config.toml
n_layer = 19
d_model = 128
n_head = 4
n_kv_head = 4
head_dim = 32
d_mlp = 512
vocab_size = 1024
activation = "quick_gelu"
norm = "layernorm"
norm_place = "pre"
norm_eps = 1e-05
positions = "learned"
qk_norm = false
attn_scale = 0.177
bias = "all"
tie_embeddings = true
parallel_block = true
init = "normal"
init_std_qkv = 0.0562
init_std_o = 0.0697
init_std_up = 0.0804
init_std_down = 0.0804
optimizer = "soap_variant"
lr = 0.00671
weight_decay = 0.0
lr_head = 0.00719
grad_clip = 1.0
warmup_steps = 200
schedule = "wsd"
decay_fraction = 1.0
decay_shape = "linear"
final_lr_fraction = 0.0
batch_tokens = [32768, 65536, 131072]
seq_len = 1024
doc_mask = true
train_tokens = 283700000
steps = 4575
dataset = "wikipedia_en"
Each number is 500 + 50 x the weight over its row's rms, rounded and kept within 0 to 999. Layers, rows and columns count from 0. Numbers have three digits each. The size before them is the row's rms in percent of the matrix's.

# v: layer 9 attention value, 128x128, rms 0.0562, rows 43-63, columns 0-127
# o: layer 9 attention output (transposed), 128x128, rms 0.0697, rows 43-63, columns 0-127
# q: layer 9 attention query, 128x128, rms 0.0565, rows 64-95, columns 0-127
# k: layer 9 attention key, 128x128, rms 0.0562, rows 64-94, columns 0-127
v43 093:404492476470518519467592544506620442464498532533538541528481509462587515495511513467470484408572542370464475479476526520501465472432510429549502511508600504584575466544504530459505488463465505378582449465527530489635504518513397499539474477423522508518525482470502553576487561475513470486536480574440515515452440465607461523453430457482492455525510424521542580621479620544554522466468
o43 085:417592507512524464528557509552495605589459540483475534531558528450658480506535561513553472531503481505452534491476509506527404537491528482511537578338484525482526446424497436545510495501495554449451561534397442499420566477434571474431490584538542537532464409509495490406519535505527480565498561410490515466451480505526523464522467466441394454517458512528504477538455572545404486555429
v44 105:522512440488505401511401501434449466573474481463525495444579552494447512512487487408485458510531407448538477567537485488496499523476522537502630447484455412558526476578610471582565459525561522416397559538505525573449457483501494473524565490528469488576423488433551391513522515447511461484568610483501487452471535555519536556581495487468463522482630397534459468467468537456540534540529
o44 099:487469643558499506513479398472513473506475467549483512434483457547466483487571449573608484543520513492463568597555546536505473437521483436521508448550495569435434458596446615605515420565444484447475526507463567405506504486541518399513518508493568472429543572485527481474489584501534461486518401534567471507510498522526543499471533493451518486535518622468525511512551420434434594487425
v45 100:473510440516485576430547572522428506544408390411448611467495490448397516502536505447536484497453514449462495546541471548517424470477516439529457536429531490534476496521573459474467479434562518514469497462415502481505515471511425337455501519546484499475477599485571456497572504401479526454608530488622436457475501504598595519515506439427520465433501527470518462485518500458573526544560
o45 097:530533497411457572549563552473483475449601476452488437442527511526443427524498471531568438485508485522483462504492573435615451549441448438510462495506509524513440498448424532518542556463450547467493574495546498470409429590553539523470511595567555653519390410571436599488489495476456455541486396495510535503407481465499491496511419515454571521551504521479506524501537490460515525472389
v46 083:473463508471488527525477502565487546544428492452533561478522529506482446409438494588482511492478436536516465537488577520475479394471485500523496441486543517522442446541555527545513457437571498571524496505457599435496516486476462428487562564625513597537502507442589363545548506549461464563486504485494469517485510490602579411432562533551529490513394520645570443500506581549408537478521
o46 087:448613494397397488547532414449463491411508473583458496490549491569603375511465519497487482504473531548529442466589516462465451440490427606429417401470570515486503450466527470498497517481428544466526532548497524467517474468529524540496485509542509569548487530468484470515603595484458488518463351422537486547510455511400443499525504510538522476447547473527480485559444409549462523480425
v47 082:546461517542544565514533500508501528442537527510388492529543532500501548531525508461508567516515559473526509530476571450467539482413568528451510509495474469492362408517496547529465419479548513661589479448505471447517515441513504517526418491566557492595460541496517423554544520532533528553629498509382587523532429498573472452513569559568525441439467443511480493428529500501539520399604
o47 091:431526529492520417575489500447507471532575506529482528520487518473521490504448611428448423419507542527451511353568471532451520464587526581522489522442514490501436563408546462522435498495554525416455503518473547474565443585512492506442503490519475524532414546465529482534514584533491429532539551595513411505576468582484464466586560512437489588513439453399516552583451542501471558408528
v48 097:444450527488578424516581467543460568538520518566559519480569481402555565533531475490440568506610485512555512492447460413488514449403465524496481445526555435523484521505557380498596465460378519449442544568451592508548488542594508480480494560423467483479535439485538490477566494581407432511499506467480507500552466477550483443536497507523543453405508440480570519560509529456575447599456
o48 090:485595494573636464530493495529564396476462599543476453498439529556454507509519470551486524488557555453435513546520500492440492499477581437600476509467550512503561478495554486495450505440445519425486487443416482479549557463575568544540404581427550478594535540513569408575511534486462538486474544523490524503456533481559483463485548446510561405488426571602460584524534464430467538422456
v49 080:524440507520580552507486478491443487487631443385480522557491532508523520437507459567490538457454581507505483559499483423575587472437506560622489417479562548465576478439523530533576601596481481424519517432465577566535531549497508544599491442437504524461538485516490468421484514520519490537501484468514540446548421569617524512476452425603513496481496561475464494536506587541549581495536
o49 083:540518469461514450505446551487408480533571568445564492478492534488517538514462468518439562571440518427457529499523383509456470523568468541521462507503508438403488585592461496500416514440513498503428454557530427420518477549543451494450416562441547451475567519494428594506535465494541404473516375494484463480405516416423517473415584523502569523488470477590469522380516435463476534488519
v50 099:495496591457508515436397486358509543542497426417504495501537545524514435488442600441513527514469494502553462365516484453460544470436503483531476477509470468463498497588576559486477480540484528427488516485422515495592542567444448554501452471437479421548460529502482506509522511566514416454478483550368547567518478481441497523484549526454504419530560594438474469474573497631444512393502
o50 098:605484492493440468596484580613424531477515569498535552453604563490472466508574509492525539487419492468468517554510523566472414521555418493449479442445521531509433515443475544543513468545495454530533607470474530467434488501503515516528561506494442521579541477482429395489375532508461454498531489457436396451454452567535549531567552504610483555440466517572553495512420488401490510440553
v51 112:567496546487489415532437563460468590438492477579508455523474464479405428569437514477484411515583506509554567478483479579536586561528453450467488432564423506491500507554512519531474547502476469488488508524515495555495473508476472461499491463574434446501500498464543640465551513436589527528449523532469537483606564611482400553541554500573449516548599525549587477427469387453480555514555
o51 099:511494551487517489420447450513436502583495387511628448414471488499422439457545435507542494485373489484532500506489510531471446484482490473488501532659537532572431444499471441467530425641539514464466532480511531581470492585503449495511552500378526502506474499486474427516475483400500540461473452485509497408468534514462518580531457543498425479478533437449398452545461531519560481481595
v52 096:459565457451509425535550399493564553577552524441476493505449522374450518539565489549574572537449579530591459411541553568460461524542467470450458560504455535431394556540383516529473473527580457533493490540567490417475486378510477462525485515495469501441491533560425589574556566532560435477488449502467494485579546479511470488485530502496572515561417492420556536500501482536458538513526
o52 087:526488413471602601511478452552527562449543549431531440536614519554476463472469507443551474479470473537573440516516497506493565567517543565596526471446508434531472452397510493477463569528497407526509537438459529486422458453514495590545466568525569478489396443464521445440513512447436473433538500449561411479464501543593378594529466540465451518485477480481506508472436507536545556597536
v53 096:530495495503452557454424470525496530523441460503435554448540415454422486458427600502499521563567540448521568507442389520569391482455556441554417480563475543555438519535547460438466561541557454600463538506458541539500531553511458356474500454512451504525503517486540433570521554493370552488555517486515517467450496469473560512404484498509446521465459498554503437430489403450476528577437
o53 098:479590588466524447558518499476573534471489461526617552380455463494486481519528467510490445443522472476479429499542531468517588417437494471448530479573551554484547461445553603466444489476500638573538480512569511546512433507499443510569626508523534558554437495573493516543454509474518403479561506411420512460478502524426655485512543539450533457520514537505516519517543469490553489427452
v54 080:510466517492414517474500489478466442472489550513521481469605544450526404473478501483515547575437466552446548495480663574438580567580547562556461505466477512533483500508476501464522531536518501487455513526458476554508521517578449503411485586448529443395509398446579626458504474554494509463535445430468485395631592572557482480543517459557503535562542492499523521556473458554467497456549
o54 083:503432429450473544541438437530476536465540544565469472509464522545453468498555452515529491502554463471398627395471514501464508517517550397491570506559537481528474426504375492429585476475530545468469484449596507537452567483486508595503431508546573442478506619492362424512473433448509532477453458554470483416556403461529435438492486470518505490528541491508420514593477521548546470509528
v55 086:479573424612467528468475426430436554502501490514543526500530550588492459545535480429552463452619425512543518496565440511470540510427461508505486494527524459510641440480513538505530404542464521459442478491482482568489471489453499535451559447528457510539394594452535444455431471498506544518626584529411500573489465483463585447524490430511447435428498572479420439512479475596544482476518
o55 084:498481591461399511468410488498468538488497475467425467403598514542479506480515575465512572473468523482489508497486420525536514539515430412543524568585515537359493534599479494562531589459456501566547507523459513426514449549592476461479542501485431591561519522564495595576565516514538503522561560544539552453429468543532528495527472472469542471532469559564598458453468586462428547422451
v56 091:543485427415504489513484508487498473537505536577554478555575485465455573511467467479496517503465400423542471582481538513471523514529514462470573567384516498442530535532453442442564455510580558498536561497626491494431514391431565533448537527532464545487491513577535415530559482468426445562573520458532495600505484464497451457489540510411615487465450467433563641507512556483552569487465
o56 093:501440483573560470524538585529565417439461518533386429603509474593542423487468477479507517471611591585454553613553499508461517509429473477532529500541448451461549475449447565521519550456446520428524463548435484499498540587519525500530519421474511503479473498451451474417584568527504503498514556473393536591492462485505552615491489593462471499552491392481459457511520537490435461539533
v57 079:568522510491537444510517493521533420383479508584462528492485402468464509440517519517453493521528449581438499521482594500607491493543515401544529430533539508542631466453501428503386489532450487646395463548427442488539485532559458469442476498490434525556527398556554465457500453495549516477489458493528472467511483496468507492460577512616526577534433499515504502494586471514395433532477
o57 079:422532573493475488495499422392495443550548449470513484512477477421495412454557505493435590458532491451571478422458469407509450470494538467489561526428598586559554488484461539529445494416489524519563495464545548609485597518493504448544460457491502448600575473534506500550546481537526555563466497507524523453555509431505588443600447530581473454428648485482451471499544460511540434504518
v58 099:543436513458526513571553519534424391485480515508456482541562442402444499410502483584536503440527541507603485582445497556505460425520488474437450494407443457498493525533436381484573547557466485441453530532588428421482503501525566391526475528543525482418469597482489490448413500452481541523410449535568427561476474490567560494452452496524567524456488480482543569524472596490530486517555
o58 097:420534456486528485583556527585563444533555497521516487559467469506523508583486416579483497575504507493377439488527523403462492532450480495519601466546473546439486477471452543489508549460516482409451499496526465445478487401424493521528410484363497588571446470518497543482556453514582547498470465485482577577466479526462389582524473518424532490524555449367487564474531491556486470569543
v59 085:418416539509523422344468477555511581525457424452484474493506447375454491486471439435403479523467465501453570429446492506584518488527490538484442493530502571487472530442480479534526526456441475441494477502478547491546453529543504555429506575572528535494486475511487638471507427536538508536495438488440545462487521547492383465624523515542565453391471451519497499600491443576467516573496
o59 085:539513562510497583498509513482426484498482491587509462498452479577526537526464528558598513473436463470525537584501504534510399472508475481593464452469510524485399486453558453473441574575458572496533505402504527640508527471551503567468463469447568446482530482430456428481440430489391578447466457579525550464473484549558552583463561481518531474456460490541475458470570537454570423370538
v60 092:448475531505511505532611465629533408557390530470458433492476524538481542525540463544498510503473471523421484519496534565471475503499452479526487593546504540521447484517465519524405544459519520484524344385568467452449390406476487488543528478562544569464510509501445534489562586509490544464560514472561533574436482538453510434474494506490583529546372527487513593575456561462535444500444
o60 089:499613429572445558433521546509537569582477487498434612494521476490530514566491454544586522546548440471529515545495472443495481540567530557552448516410512479530456538457476566432478534461474459498528464454631516503514454527530583533504479486611508511587553524444508508472561541524486549551519573466494470527461569489559487527476544524444485478560606439572551480449582619616430497544448
v61 090:467488544525445482504520484521405471546525495539453530525498511421529535486489526510576481476545567434455581569540512507484586409526424417476658530512490530541540535481522431427534520566433468479487543468516505564414475483422500478504526475512548487503584610509529576509514572481462515437518546523473533447434545444476491540569456476466485518511383480530512422472471481429557611677478
o61 091:531572586504590542428525520593519501477551515520515509462545517556513404426425457542503554560483479479515439522506408472548518571508554410501533474469593505492526468501378446477504452570505567543510549503471469409571548627518562452511615501428518463461500469492465520581483424473561484428422457495433509511484561495537387502503553465466520483592446524470479494456611495553463507481452
v62 090:526558539526472572571516533494510556541581517579562558520506446550452507572426545523436512507517433520556494491543456517543517486502455507520358415499535510581527453510499429504417516478515532469481514619472466515542446484565582491514558524482450491535448498568567489516504461503463498571396469564538393528483430473472506490539642489560609397480507457605535569486480577541468534544452
o62 092:403614489449549435524520522500394528463492440465407528473411458478545454469519465503545490413495567527526477520483473485543501481518486477568483522564422582475510516496558462567495511459496502501540575464411561616501532425467500529528411412509441529610498525503496464602585493445443543473539438457408540513451539486509531592475491556513532368515525511516462483544458425572428504520573
v63 102:493420577442566551568534498591459539471465550440470454500445424495545514514414504500520553512503503487519458523455607572581546511516368465504573516504516560510421430484521532467405586569531501483476469418458540576488619477545489477445438556533427526452450523506498536443560479504476499519426536449496525517489514450685490467484518479600513557492444520495492534537497585492526412500491
o63 097:376541442533467490454589569520483473516521472532543557494489595495522479501548586546401499579555499496513594525564398476503534564585536458564443433517464556485531554432484520479468456501379485414506487489614458434500435533506476561480549562442489512504473534424433503545480551487492562477461416467438571454504459493432440435483480523504510398542473467545444475547570559574572512532532
q64 077:481412518597496553470448504539481485456534458525545476500545466435556491576534531456505487512470492454414520459449490454499478493577502504496515500470470415512515511561459522550488428523548405504527632572535541507522551356594454531568463521440497492498518488542613460416496536512591448482466514617597479543456507531585485485576576504453521566450382478507482542552521572478554577471561
k64 080:444428512479502505480468551592523408419544516535526435423564522463510504514565553448457527492508485487476506434514466499466443524606519495459522490487405443518486519476507482540489494553482448452510543549574605584448514464592425504539468476462478421548560460486451547450424557507491441462405560572628489507438509546515579406518584573469483626536389511497531474509511506488516528392501
q65 076:438570490492559482548519600562493508493505554454489527455592453371586506445545490537551443414509487529578460593461527553561484432494564463487483422493550494538437517464559476487451539519522456468512561527448501428516501510497444463541459615601360611515602432462457493500462507524441460526462479559635516516504538531517455517519435502555485443459417494542549520490548518516431494504488
k65 082:491469441498535515506548543604521494456440498449528508514558492331552464437586434526476457352402503518573409497481517486509464425430518474490493439559469444502487482460528493455438517452547460395541569523444580482515514535471481532564473534609495583553517434527495459452444439484499528433589544498506568557535482494453515559495424543433478464493444504514563524491509468562395504432507
q66 079:566478442550448501536493536474435530459453526603491580481515497543553568479470532469426562523530398490516462494543561501510526580637547611544576517500449513485451506479508533610526527407558514495562444575513535533383542501466529421549488456513502559497524503518477518507526472566535510549561542423497510568484560459577499520482451485497509554488567475469535432558526496584474475674581
k66 082:546399483546483530578505435438423506442399473495542501567533461601513509445587544383466470540533440513488523486553506428506568564569481560511525513497476517558509472502501556534510558482526455528542443468471456534414571597464546472591519435505504539451502539436460549554498556569538538600530511553407498521469480534549429392520419404501492576497492482516546434514485436567411450499551
q67 077:547579425455534465544524457401559495531385446507555463430443498584449538497555481461488474455440557593482470486450490460541560459522478465468547529565488514538520478555606505575514550432575501475489563505490486516577589477510479423421417523381423439471524450474527459490515554461605432525464494525541654480466531446423529423476504563525491493526494525499485501524407535498463558459503
k67 083:541616497442558500490505432443561491480417467556535478507483500533478581502527472510447491478418533521515523445429473538541518511556448420479528557502498543579494494468606449577480574461572525495532557447422514546531532427459531451462395485380443501540477405449560401493514584458563432526566548456579562402470505459481576474474529537500492474476474541493503564500395548566532510579545
q68 086:505455486453561457409468415508470506455545531517495627446355542584444567546498474473432483493482509501523529530388538539503450486519508419533474497523522547505416549543537584459481498458439449536484510477501437482464364509489451508552513580515542501566471551502549530405448464437507378542523414536502568542479421529477485450543488458463546354426544515503551479498503499560543491510553
k68 086:503443486409533420414455452481472522486575561524512530452356532545460524507518464571483474444555517562545596511425473547537445536536520462471435525494493474465457511531493562484475519562424438501466528488529467500474471542488377516555581528480575564555486410549535558509453454434518474546530377513531608561467357540508471465515539420513556468436530478541581525495430501538531543479564
q69 082:424600422507551511480455540425504479510540370500483423463556412391403356543482454471471443555453520480515447496521533404546492536572446492528537459506458464543406504407520531471490476539464517552510526508497521631501475556511469485523556454428430446522498558496424479517473500472527499512509445496489535581479530462490446570561444539496468459521404529486470533539533489404576521401537
k69 088:394605413496568474520449494416521408507575430457515450507517501439435436534471508504503474575411508473455547498518675481539443475466539447527529437557450526476432580441518532501422446498555575453507555487486534531420490537442455549482562484440458490532509510518452480483433514525566486513513496486479581456524550525517494517545498584542531490471420481450475537514526499383616492381467
q70 068:416436480543424464520541556521555474502556509530407518517524475476452507508524620520563517495409588494498423481523520441381512491593435418493456492509549491539455480452546495488503596585472514485511566474536519528599489445463492540432526458502440405566442534429520423467487504551494538403485432500508453605530482463498500447481548587419569419479507462550488457542470534531507417533610
k70 073:462483544555458521500590509512539456526542466449456501490562429490429474490505551535515475514490538491497536534579468544522548468589401454515496386464437511518534457503504610526479554495477393417528540512564507496508430478571455509527542511475483390449453494410554415438578502580542521365432450475462493576521504419450476486532509602441570461466498527518481483596477388499532442520580
q71 075:487468474499531592478388562497442498438485452476597477516458521463508461471561527536433523466533473440516501451485506527558548546514478469499542564499561511575487512523481475489451477560528527537547474483521427460528527574485614464409596417421549442523497569425472639522546466509457531490476473482598623401488487495565469540593434497534550411534497426480583486534583557533514511420475
k71 080:525404500571507536538414517538420483434451479479530532484429503484458462537467546528334488455545552443551515486528492483547461578476415473549564496537516514497485522498476571504389456474513600573556525491494420480484552476485554495462539505435552434494519499460498573468517435473508451482438417415586555410559485547542569610577484506513554472519513494484593521507617510568540444495427
q72 078:450494501551600505487523452501536483448515471450549502439497516517487539587438567544456426441562596553587457515423463484429540451516534609563503503528410601427462537460466484487494479463509439513390530499463497507452469449462559508616441441433497545441440518520475508515572483450534503492475577484608448508479511527576541484463490472364506598579482520498494489546499461479477579476607
k72 079:409518491552488474466554474514539494517482488436526493397569497554502508519455541480485436436534625548586498519436426510484525478492555616553511535505476611400441535418470465461444436516474398517452495535480488513424519507436526558513348521401509530399443492504498490595471511423552517484475532494568480526490571585523492429510484457491482615531470512481479500499495457509435587562533
q73 080:591486497489598528404458514519417533542496577454477560565508616491534461535415464547561506548507495535548452372518423447473470527624477444497458509483499444492426462531461522544510514508507581512413527464590519520508408589622544439447570510467539589452409468491489499556507473563550444520474509519448468530494473532500459486492502475473515509480485488427565566405485598573491520458490
k73 089:553491442482608557438503512519410555573447527467554542586552581514512414493417447501476499536488525467540446423530528406494474538593505473519455488514544452472488449522508531457475569466484506529455556516607505491522473568575501461467485548443526564481455422447493467565549422535550451441527537528529442470508487535561351500484533454441556523419514493466431492382578570551603523451492
q74 078:498474405475509589510513560553427517503492507458471570346536541538517548462507490515499491510499420418600442481446389494464482425446456537436474521527535590487575527525462489452594435426498569582462514447506448550550479467571519437547609483526397451538535529511496505512498617506513540475488485511429529438457511555534555536405579483470538553568494497554464519552530448424509517450490
k74 086:541509415482502572507507537575464509549532441374564497424595589599567466460510535548425494542469361490526446539473451540556479438497459510482506530516506586437513443476528549465527462467505452466506555474508412581535508459604436455548445509517423449509482567535565541491476580462540568455493456400423536437528549542497496510476584473456504482483420505549472528506535400438488545487441
q75 084:392576521539470568551514408525485480484557495500468533475449570415553476456482511429539461518526512563370419492479510532448519555545510443546552436414434486460484581461438563533509483529581463549515477556493462423530552484468584425551520457481458512521513553582501471467511502384532528529562445477461424499455465534529513630536544558568508528566585510478494554466446462550478487548378
k75 085:472576477464435583523430463499517464463565455501559468462525566430526487481537454405486448525543489618406513471511491527422499541541481463475529394439424499429465530520463542432497464460525525499492434510519407422549567489535574425534458475485513513468523597614518496457582475446481436534538497567429464494449543580538447590492460615526527562523610519481504461464444460559460530560470
q76 081:519532433521531437480490545550526485541495465506500481508530514544429503474582497475541485592509453437469550573615571601478483572478572502518534483472532507520524529522498426405470459539353455608489522463425564514515529572555534413518508501388500591484502489495569434520445618498528550514484519453534596406510494528467420444507517454598505447446465530455569448521451538410496485506470
k76 085:537466406449545448474556539535465453497503505482540538543480524489468495561577503491519563620523516448554542551601582543367467567449549482475508507484495543538511525468478399402533434509389441500617557462468554514552448540516507386548499451460496518482488493474521435487442559483481490423501522431526558427487497486474453538504540551527495390436489548429611448608486496533468482482446
q77 084:532567499429477408500439506435480494545430476534421444461533490373472456501543491604444542518456527491485491574522375462589529454538424550492518544433490547512435452524507426459597531429503424473548506459561509503505545507573501526479555411447510592529434556445443528522461504410443512512536534553487460542558551583451447450514570415619508461458474515509550456494556514436543525503504
k77 090:541580514419537455533516478450516449524427470455473482514481531470504417445493426555483524538497503434446504584515479493541492424454440512551534581438472538493454442500478551494516481387554511449576532476610591476517419528546476504555529414501589529498447558490476484468428483403450404504538534428558423544579623524468519544562614476596455493527416506449529492519560528483554456505535
q78 079:486615585553533476443485573530553468498493505501604536454531482498457523492517542453502407429478540433588538493428408561517459579380482545472486534539497445564576458490537504504475479494513525517533592541581535413493511612580527480513511461527493553568514482603431499549542520504460418490512515450497544500508508531611547501484514550472415465578521499451423462375544465428502498516582
k78 083:456568604608502576460479502452471499431442511414620540440495487505509454520526562477466388393520457471538560493446474514444567519408451541508482504447585511549533493522521498502499475484497467448610527538547532460586485591564507498521418543536466592484534438593446500552516496507519492565462463435478511461380483473618498459482475534443455430498491480474467501422533497386498502498533
q79 079:486435418513502548516627431544536455577505554542456426491515565548459578576496492576412478418554423501521475535582503565577532529474507466462461469473625553451518492579571527572420573453458479574546551484477521436548435510417573480483533509467522540518535560462541497513495437525499498415439559576467470564477476556549492545536491482504496591462502432545500591451576498510422519534497
k79 081:565473390551555504476563449492478520514531540470537408505460555520498573553597510592463466464569425469528505541648474479504486457491477413417417429426570545444469455538537517593444529493456506578588486437511546384533455434499550515431536531450506549513494534468542576504516468502477545468525580551511503551461559476541528503505428458499504579497484473535503540570612509498431587514504
q80 078:585470585516442489511553585535519516605545453459486481576497627485545533441486528456521540599463527552630519405471546575441410492487510526460431505518465514475455475497512435525516486557522466565489428524586452505520488509476488478590495558464456432448524453504463483410440477489562510494501558575514508508630478564536585551537484525413443554443419523535543474537393543505527538489507
k80 082:573515595531418472465553549556486490594514460471508569524501573490542434445494567453523517625551512516504509424456484508420397406536466512463479491518502473477482488454550480515511491523442547553493430562523454450589509565493454496544477645463396520457506448420506478417428538474513535476427527607529487480617480510522573494564447500493469467461448508545558437499398532474520549430530
q81 083:443453516489498468505525439438524517538523491384478480518449508383481484516489510436410542501489501463479559411444429504489537503448446466472456616510557452451560501567502455398600547522534475573550475557436518487482465489468532449460456492489422542421520523554568523459476424583490542570585535510524554396446511457504550427546380451473516572457436525564408536553441421531486469481488
k81 087:476402524495539433506513478502540518504538490484500527477468488474515462573491526500447469506491560451567448449449504444519550495439428476484535592549543416447506494525510549428582540516529497559525466504375536517454446517507494400490451424510330503486542590531548555401512445577447497571531614535534490488504501459510617452636423523546474564483449548511431550515446495559472483553515
q82 078:470614512468455483511439478491507509485437512466560616553446481473483455475458400544497489499476534435573413475533489416456576499493558474474464409652416597515457493534535520541510511500475543456487475541471567577501456370510464507512437405452476537531537532478550441614569534535487590514493459515467497465501518563470530516565484588544520452488483527402446553550457489493534564589511
k82 087:422490544436552507526462453511571442465404530482505520602482541580484420498460422505468472511525576421494530445543504532460559473464576498488429462634376569540516470545580530531495554509446477407403528519480525507508531414504513485597445444494534581485541538538522468611574548520555551499465418524483505508492514544471533542634441542516466461544444537484445532515437447455507524519466
q83 080:553500471463475490518471467492583515514485524477559494458616493473500514542496513427491499402581502471534493497548469580536466516500553357500516470501480537439524480488553497433540475556520465516610471575426529585523625433592555507512463508539511441533415529519547480561431573468404471548544493552534568515504428549598468516560567495550569586473482464483561464473437520523450569371492
k83 081:571506458493549551530465420512524396470507508521541563450519439507464506500483466447515481437575506467506500525517542591567464515475571388473514462401478510368477544517475515466513501484535492482613430565439562590529429433556459508565437552619509417485426523431543433513452561467445483518510462554565502465475432512596502597577603516553501515466472524505478461479443497498477503418451
q84 076:567421534455574518511545472630483496498505481470496540471495416499453548560372516488562456509398556466514526554493564447619540533482495421547510539494503521412423587501484499492533528567490493485582475490508528477457475440443490550525481467518500436453463562519504504441512526539530619524424413554514464474433467497428546538526483513509529566514576357455383422493536506474519439481583
k84 082:582461524425478488487520538574563466431527509520524554489589493495513569543376517497530479496426468491547514571512509460516585559491533449491485500451536544449431554464488448443537513583436493468566480373491447495473554456435515611429568450493385535513470540517498513457581557559538604455449409551519445494468480542486568439561522517512514559471598441453462498498499567502521455465623
q85 072:495476493521386550527601427522545540557479489505510454427549508491448508564516469502526510518504447496526503467461552529429518539456513434443527451620486503457466477410549511468442517526474466497459527470543522528428482583590468515596489528437543521546477507467366493508544487487524581505525512595444563481409557491475501540525402455472357588456475459460455551555514574423571522444612
k85 078:558440491495450501552558480507422498552505482608525465454513563524421503494490466455464496547444487567630515522508556580373470598436528452459514442587492497430439507433520428478481475506498468506470482518523549543450459516600445530498501530476499446510458509537447527527470470438598517491539545450441526497478573581501534532481445505496359521480482465518418579561586581458607488463597
q86 079:430507404581477469489484502543432588486412430568515468551527497493617524393513472537481480463483509423533611547541454567476507498530518509555552427442488464405493474491436496471477448444543475481489565471499501544628483555436529533462529515463525583490567535470470531551490548568406507586494528503552508497505560468360542479488482505441454474437450509485407424585462557582458474469485
k86 085:462468406578535505495448511550421542474438467573458433568519521517616517441515488538504473478545546501549644548594470580537492484512454502586576394464496494415474437484496456456499408436516475500441595518483485552550550531504492518472560489459447517519552569447467520510495524599427488578438539476534564506557555485347565432513475547496462455508430533500480452486461500565476451508507
q87 079:434468478510505478573612487472593472487574499550564545462492553512532512418522555454571471479460593468504551416531492457596560527460512531535564500520512483461484469441490460534411535448483531545549585566384517483520464510444478482479456470492568540542452492554537579525406430547425470464452469579465432425514432501564517414499487425447493496490502545511601519594468481437617553554464
k87 085:445451487513469448530586469507510425532563553519524605436500474481488523437520541458581430459435559479465462414547450423544611480449469488571592482470536495506431415449488485489484482492496517545525550510395532556543413508440530454499556439523558574514468409518514557546421465532469487497480532532531494448457470502551489515516529516478392519573569492561601505592442507410601590553470
q88 068:516512587554542446595405540509570410529509448574582481445399446377459532498508409450503510492498546427452463483614391483468469431512538536549570446540596494457486454514423538477439489590454539555508461552475518501519478505572592465500468544494557463467516591501461467503514411431465521497489487525501567374515533494491481428525489553488561409486506485445429522486556509492480495495484
k88 076:475524627463562482590377554506532389506494498525538422510494519442500599495515435522508481513445537298515490492617528560464506493527488546483569529455546494439470548513386488554444478562519472449406549554464485533465461486479526495437500516450547594502512488550505479451503425450502533479494551416512573397478480538527519527595564559516492438456519490486464519465506484537470512462562
q89 071:568415407572458483453503560514530495620471470429613505489550475474469567462491481486509511470481482484530507562496468544457471539526464509544519602542482542519462536595375476558508533520449407535506469566440491474523425571570529539505526459542551444479420511461430470478493560551567487478543481520560457518488471371468480448527535548474484493536399584580529450460407588454513471614500
k89 079:578383411435539481494553575433446474662564477540618451478515480467486483470493499498533479482532526512498550581447529525487502490578465450530510544592498567454465501527450480577553516571446450503479488533484472477510531512540463511500440547483519483422464529522382520515465486567577420419489479493516502458527440376528519440529542535441483421530445563566563417471476489382487468568501
q90 080:466530498474522600415513468424538509538450425622480486548556510521431547492413467542498489542464455531498465453406565430506417474475506475450456410417448537565534477563441446484509468387452431509481504430495504525537502533376408550503476505557579545475481472537498530455435444423430445468447591469460608433468472482575513505468506555464547474574460477454502518507514490574553500559462
k90 082:493495491520437546452549481477550480577453419543528515522531475510454536499379477515459509495539471528491464464472569457474449539456523566434543408431485465598551524571486551512515456419456454496469528365517484474545518550383463567542442544503595527513511485509517534503519489406426526489392513521465642513500500454557568432530486518523542601537439478500510556524502499535636526592433
q91 080:580465401519505546561533412447495454469534473578512440547471574518595476530520462476592516504550460562560469491432463548617496485439479534476477466539521549516471453391521570537455579455489546495482463529414449589470407509571460469451510520496458488565527464531614377519571532531501476494466477515550471513471444487493584581583514529441534529573519437521486404519558455586510498550512
k91 083:514467382560439481602480376486443525525479555502424509541503585494577508517543523483585454484484469523521468538402495458556523584430520552419398499565489528518504474468467540547519585459493576478526464490471457489481519502464434490392625584459511493542520477537531384570556508483549542514411431510518521550447452526540526508536550564408492560512448432518446465533495422559519565513497
q92 070:597510536485528443569500449536524495515409479523481506417484557555477489484489601469570457473520529509530457488600504358456507460508445546540459516512555413558535445488450476523501446446484498511678518478511502445515462500559530434586476510563502574398465457504465492463536579498507416543510495481520525404465428478446523512469444544399531535404570450409544550480467438530476513427481
k92 085:579456560496519487503533522500514434513485471510395409485488505594475460425473490481484464473507502549533456446587476502596471568516532546511546559538507455466445497519430554544511418472548436473521526483508531522547474552581515372472473641538523542317491487588501542551503580521496468513494460562536520506442476465465503477453437462389545438492491447401431554565479434549471518446466
q93 082:502507507483479540442543527578546460472587537553481529483477665496530570496532500563541452545534481482499545541530429443442526490449561462618573517547483455507544462481527559437498485497515488460490466533570456520410545489457526428447468535490447487424464459478533555468462536441454466467460396542427473414501472473450458501460472478530508624637456484515431542430589550540588549593532
k93 087:593494495487473568404545504537528479443591511519494465428524574460541559497572447537528459604483481481534559521546436511451570508462571489554544610546487449497473450478486562467553445538522552443442460588505489498443459517471571463440494548500487485410494460428523552490468460468424520516533364527465526402428444453499471535416520481510507590608413511575429545470563524491556534542551
q94 081:521579469455489477518404477498517577592520572554475469493525518523480464508571501468500629475477545512519484452516501547534478503543537602574549518486521491543488532410468588592522505596483503549460487475414362523509464413381446539551561531508578464513514488526510482511498517472518472633544453543582443504457471533524480520556567550453502598436461535470492556475495448502525498519652
k94 084:488528458440499450504428436572452559512489504573512452447439536535499522547588483489534531425503541458548420411524488387524459437564540618542523423430443553598518548364510511539533525557472482472523459490502402523540444478454440495549569607517494473494515533481457552506535575471494515568573513531532435441462460497488444561597501571477517530517474504458564569479486495472546469532631
q95 077:502489515533598593525524452544485525382431433469511539530516408442442555493491479468445576415552482457515497375422529481631503431491513437483542507519562492473563492465508473518532524527460441439405448430538449471508506535510550425473441507476535519593472533485572477502472485490513438533501493427494416400454518495497474429536557506574400512482531528465442580591535520485510557402433